Weights of a small transformer language model.
Size: 11 layers, width 128, 4 heads of 32, vocabulary 8192.
Architecture: RMSNorm before each block, rotary positions, no biases in attention or MLP, untied embeddings.
Training: 119M tokens, 7251 steps.
Each number is 500 + 25 x the weight over its row's rms, rounded and kept within 0 to 999. Layers, rows and columns count from 0. Numbers have three digits each. The size before them is the row's rms in percent of the matrix's.

# layer 5 MLP up, 448x128, rms 0.115, rows 404-447, columns 0-127
095:491501503524513465521503520501495483529494503532541530486494462557485470563534547501486518488469465493513520521495512522487512476455515488493462524432550535514504509512494452453524515498488505507488539486487487460516503467538477536482480503470473491557515517481481513480535497484485484527514476485527473517527495475467523486529480530507448540502500474470510471509513503516516508493512
096:547494489452476497513528493514539487480524455533505464511472472506486513523506537477536482465467493504526540484540465489473490423525487517498523545500488504484552499482506539510492503491497496538488471545508497501514509492489518488545532517485455557475538493479494523518500522468534459478470511480500475505497501483489504497493539531522494483518486522431503478477518482494504501501522
095:528490501528468558471511530534482522428541475464502450503519478500517503490472486479500511502510505540518463499500511528494515491474500482478472520526545443506515511468531511495513511485481518493534515469530452504536464465541500489501506474510518466536490494496523513492560516474500497477509512511474496523522526535526505501510507488525495493456489461446490535539519485495512466537487
101:538476514519490455522511469471507506482499501517506538506481482498489481497476452538465491497492486546525513498523476517534497518504461515485515531523473566477516456462491506514497477516546526556538496485543472513518524563485503509520494523516507515493470476514505470485546520460492472500463456454474540510492504507482476520483518458489514484488522493504521502530513484506467460518535
108:489516506479475481483491518497468484530492504458528487493539484494427538475561498473532502498475442522474465548572542489504472498519505506526497511484503532468480524520505473505492531449520466507522496535495529525490496491485519491504473516517511516509506521492510494450461529467457494492485485472522473563522501508502509493512479498492517472488496495463469489491488534484550516486504
104:526460468495530486464466506490524504450532482513476507494510501515531526505503496518496494483442473532530523482491482501437476515461487509498528528510502454492503492513491530494507510545530531497488452475481516449466497489473458516494508509493516516487553485491540496496526538441494544518519512443521521497499490521507504506524521513447487495495473545521474475494466545468504497510501
101:469520521513560486529493500475460525472503508502493475538495510495504504491486506496539516526473495512444474486492478505483529498442496484452504482475537517453493539516495518504487516544484492479494500564542485511542502487533508512452490475505512511494488493498520476482537507485465467487525497430529501483473490497471477517471518524505445471491466511529525534483508484469534510497458
094:520523457458497475537507497468519511492452534469519511489528494537476486493489528511514508438525494532500474491489507480529459514555451509428509479517522476526508512462517485484516438518481496501453509514472496522528500515516498501468485498521494528522509515504523534522492465531535498528505506479513516509534497536473543478490529535464489448515492519510497469506514548504518503499514
095:512543500501473496510491502485501518524547510495498494481481484475505496466500461523530548482518526506518519508470524472538491527503496502500493486520455530549482517460498483505487488499515547504521540559486545509490526461488494500465487463513476498500482526520513486455491523477493494483446506499531519507521501484521541490507503475470478482449538541550508497474494486440439459473500
092:508501492544510520483521515528474528486554514490466470451548506495476477485511456506522516502501535498525484486524520496427476525468513476535493480528462472499515484518517476456528549504488492541533515471518488517472501491524519538528516499459467485512486488512480490484518517517491512518479499530486482504482529472499473505514520557504493490463520488433524525518497460507451476476489
108:490506533542461508534543498502511541503528486513506462471521491466524493491501499457487498525457473513487502518498494510470526532509528517511510503504494501520473495513497492519532531479524492508490510508490447540497499498501499506539484495531467503569481533492449498448458513454527513485443486496471469490493529507486453517470492504473522501468455505508531500448542516554529515509484
100:479542540499504499503540525468496531534497478505546496497489498447501457495522545537489495567510479506506495491485514492462471497480452492489467468445509508535525482493515496492468501460494527483503531479468491520492506526519509527515515439533453497529480471489490460500514512544547496510491520520476461493506534538494465493494492493479448515538482493484514472520506510507511503502456
110:544495523506457529470486489509497515519502511493543488521501477480458546529527480489449494471454495502495498486536504489464514469458488447456546543484470534492560477489522484500552525505520507565482473515515440466556500518488537497495505510524504515520485492528454522484517510501506474507528493527478511506466514510490493496499492531499473505494489480505478499505509522523541515490512
096:499514497531503526520514494482479543531500530488509498511545505540492449458468521485465529491544544490477462511494516499530526505533496447494464474483494506520531531454473458493517497551467510468536523473520527553477497511543519498507521534528514507524524510489547514464509508471499459506483497507500522471509513508487484481491528507469512498529535476501481526500449463533493507473505
104:490514491508533453530524469524488511512458528497473483525507497500485518514531507524466516532486511508496516513479528504486560508538470532518494478494487506454537489539488522521491472501513520507511463546547495473517496463540507467513538479502469476495522479524521489461499466515532514553519513498543545494481489519540519496512574497500504457484498479505465479520437500507491507512519
101:490514489518470507457525464518475511513515523483463500549500519533534515488507464489439503463547523437511503506484479491486463489537480503477517504518463484509476497530501533516481524506500500488481477441527512520524518521485476543488472515511511480547544501520502480501531467463498498492503509449481518475517500533447487489514536518526453529503524453512519527538505503497478518505475
104:493460447486456529502565466517506499506461518493509495515511526595473475515501483511526477512498524490482501517499512542505474548482469517482508503504471498513496503488504523514497474478509502490481533495481509515463470494500437532479481479447494521528487562509511506520501552477533480511481473481503501497515504442521536482456502527488507509495528526501474503464484510504517499463481
094:480501529482510462494489525535481527519522511534531453473535521464480487481481489501514487543513479486520551483441497518478468483494443531524460506520499448529502503523478485494494537486487476542498525496531504506531525494506510514551467511476490464499459503481461543476482492494541539496481494503492500456510517504509490490462498465551498490515458521490506522450500517478477480472513
106:517477490463498519431504500566501450481496514474513478520539499488500487537509478517521484513498526509515498494541500500504451540494512512466481522491454453530475454484508504512527489507505478452521434455532462505479484539548512524489482525493505505497475507506498497549500518489473487495523533482556533520512506500503516511497518489510512445501505527444503510474499484496515487473494
100:469441510503553493497488525493523517458513519456510522519531508504488467492508511493542492475513481465485435505508539537493537531499500449514526495516447477521516478511484488509512470510541516507473510554470483511526499540488523479505503516486483510495499512506499501515478512512528550470482479501522489503493522496468520566487507559501550499478504486488514490535486466460479499513451
101:478510498549505548508497507480477498504509543498443510525502501514490451474509512496493485507470507502477510516499475504548460474491544526525490461463507495458404514509474488523475487523467476502489520504467496525494510493456498489476528494481486488560538541512507500521482495498517497530532516497491503519551474483458503521504484498444516488518522548517508532507507511533463500475503
094:502501542510502467496489450480480494509519520475488499561516515487506487485477436480460520568458441460504533505493504522483469507515550494493477493490529481500499495546490497518442481506484545500484500496466453490522502482503472505479505490506503513479510496510519496510525494469503491518478536539475485480457453470558509515520479495474500500503479541457530490522508540501501517489533
102:530509512499530494454479529460463536476500481554481474477502555458511494498453515519496485480495464460512488472497532539516525472496503452497495508478489514505506496538518469486495487523504501490511433505494474502486475486527533567485513524507525486476475509492569488536507468508476502498488498532511490486477457506471509484472536482445466499520473475499490485509512540467478498498487
086:520477502537482520495562444524478507480451513516493507482512513484536481511469488485531527506486468553489514492486490496489495497562524466500459455496498497518469471462510489518491442518534463465498495511533466478535511517523547512505496491520551493499500474497498512468508471485466508514480501503478528485536486520481511531527450516472498471486490513513495488454528539522522510476455
096:513551508536510523537520454511444508549490496521514477516497501505480475482504512483499497506538467485507504520535465479495505499490506461464496505532521492508490483470473509522483509509520523536469497481490509455489467510488518526480511493479522476511427517471476470502487508514507519533441516524466527453446524497487497458530445535507524506485529518564510515534515489478472504497498
106:493480456515476523488464499527514491475497533435501497484499462495530492499499512550467496502472499506465473492564493475482521492509502455489493509519486480465482497486518515520478517465483448513485492481495552529480488462487469536546484504469481520524544517502490461512519505528499494520474534478511544532457501501529558506534491490504527486446493522526460500477530538509501487512495
094:522518495541518536475499519506472508471529463545481443480494496490482455532487473508493507498466475472520465506503495474515462498505518505468572494483553544532491519509519528491517503496501528502482512507517521518541457541513486483513513522530538504487479486467527470526546480438517526520495478496488550540473503504470509491516511507473484504564517471482493508493521502500466495507518
105:484513460501519513488441494520508483471498441551513524550441526500469547533521511513514496521512485519513477523493499493503504470481472535513495483522524496544543495566482478473472463498458490491494477509485530439533493509502473463484511511512526505429521496507502507538511483478530492509506452522478475501513488511475549502505505515497490535521485511485506474492508495462520509518508
100:511476513514505498479451479493491492506489487465524479532480504502489536505521448499509501485519474544494482468493525462557520549485469482523454490547462471528520486515504477514502509499492490492496527507443491479459509438518465503489493511532456456489511461492528486492496488506451509484518496497489473529523447513498527573498456493480491514507516485516483504528483480512456473503513
099:516482496519470496472474466500480497533471467446494506457508500487518537539508511527511513501460496543481525500558475427488499496548465528510485533493489497516468507482527507540517511489471504531504544517525512487509514550482498484450457469508500475495522506548510510497446513488495488497540496503487487491522509479520479515468524526473505537502499523528475517519469490516506522496567
093:485490515525574479549421496490478482483522482497497507499508464494547485483496496526491464546541486528496521508484498552537485494497524504496493498489512500490483516502471493498499496470463488453446535474475509478552480486514522498487489452499485488472506489475547545507489489491533521510502502473543551472501500520523503479527513544512534521458523519495477498505470516529502501529489
096:533453519495498562452527524490513510481473525434490518497476473460503517490471505482480494504459481472529496514484498485515516493495469557488487486485480506492488489472507491483502510528523508471508473501510495482460480461524536440494530512523522519502502534489474481509475509475505519504501542496489499512472452567472470517478498456521515502489550479483508440501515474522506482448508
099:486499533441479536498467476527450537500487443497496498486490546488495492557541503501542507478524479490495485510514490498470463491543465510513490475525488463489466460499482507553499484521513498483531501467513455494473492502539544530494499478477504497511489481495499492508539529487460488464530500506496504515482547523503440510497480501494491511498481458481523429493484496525474517523481
105:441438502524486472498493517475503520501485481480515510465478485509540526455481500509511494509493518505533489497528528519512483496492535464531477466546530477472542524448488481496512479489497505470506529478491527511519515526531517508510424472538505517461477477524494546475477528481534475512481511537532521518474535547514527546491471504501500504508510492482501543514492501493473472492457
098:442498496470505523513495521524539456498513451537492506480409546535488494468496493491488485491520467497483522511526525479470485517491474511487514503456480538497540496509508493480511478517512495503496501487539487532506504535466489533550539530477481525499544501499494457525507512543461521497509500551521525480536444512497525469519506509479461515511497512465494485490496466485481511482482
109:497583506465493504482469502454506487514515538496480523521488483461508521509535485514506487486490477502510486504510525475517465480471485527495503538529503497485461483530519504446464454513499500503461522495487511527457529474523486526463471489536485506481534576479533487555461499514447520505503484474517487524507515503511519508448510485474512490545496486499508479491550530496492497512523
090:550483523523495485521468468512521486496514480486540524496475496490499509522502492552505477525448511501486516517520500532470477509507458500498508496494494561492532498509471484501529482469493484475523511495508464540542544475503493485436476514517496482520515489502493472503552500477484501476534521459545508535560508515549505492527539512529530509492461490499550496477512526501463486478446
115:514494503509515488511498525450487532509513531498453489476482513470482488476458530495509516513483483477508539498536536506512481541530515518461533505452515572480489501503549479538505496504528507508477484470455525492512542466483538493488520477512408489527500488494475495522494536468511503474546476512505526538477486526505444498500503506515494462510486493480499493507546517489488508504534
098:508484497531468467439484523472514494461541465502514508527512481501487485533473501519538495461524504485505486539462516512482464494492491536525478513499466526543479532465519474530543570467528515549504534482511502531488488513489455488479512497500471491506494485459501487526488473526448472533526500489453484518504460471472522499518470539518492527491479517524513522472500520506502494484525
093:524496468500481487507498518525522484517434494520465500503539494527512541522501503508473475517517503528491500460521510500520498482512436492486506445467493497502569456495502494479511549456537455480467491471479479482487479490463513524539455515504514467505497488482464489493483507483473455478501500507510469525467545456491490477524513490511473551539499471494534495481505506495515498544511
096:499476492529515466520502496508497488486482475530527500448528439505526485518481514518510485449496505510545530502486517480458491439505473447491514526482502506526488496465473446496537513502490565478503472505517512514519491513476537522513515516501466484523490481461552492508486500527475491508492499486475484472511514438539528465472466540535490517540501517535507536479510503508493498484464
105:518506477497491487480510476470502529490493495497487536496512500515501499464460511533496514562510486502528523537518486495502505505490515493494547506500525524445472519444564530475543497502490512526491466520517500507493537566470493499526504508535486494543523531514507471516554544449499504521495523506495526519482505527514466476504482493521523499496490513505499471510576493507466485476565
098:528473506491503457485485420520470488516499534517534530498468487502506509527469542481519507482491484527513487512500521483509495539492475523505482491500462527478531495523421462524510503516487505515458518525493478525508540487528493455472515521473532505484478500486496549515472474515504497530512518489427465509499542484508539491512503500497517506513502508477544469523442522527475512478475
097:497506505467520461529523505503507475494487508504493528512503462523496519510500497494499522476550472492462519485427481583509481493477517474492482494492501535481499490529504490496463440494528474528497535522489484545506485501520513480511544472482510534537471544490504503471493520478521496551509530475506432505484440515491501459505507465498515487473495454481506496540536484495511496493488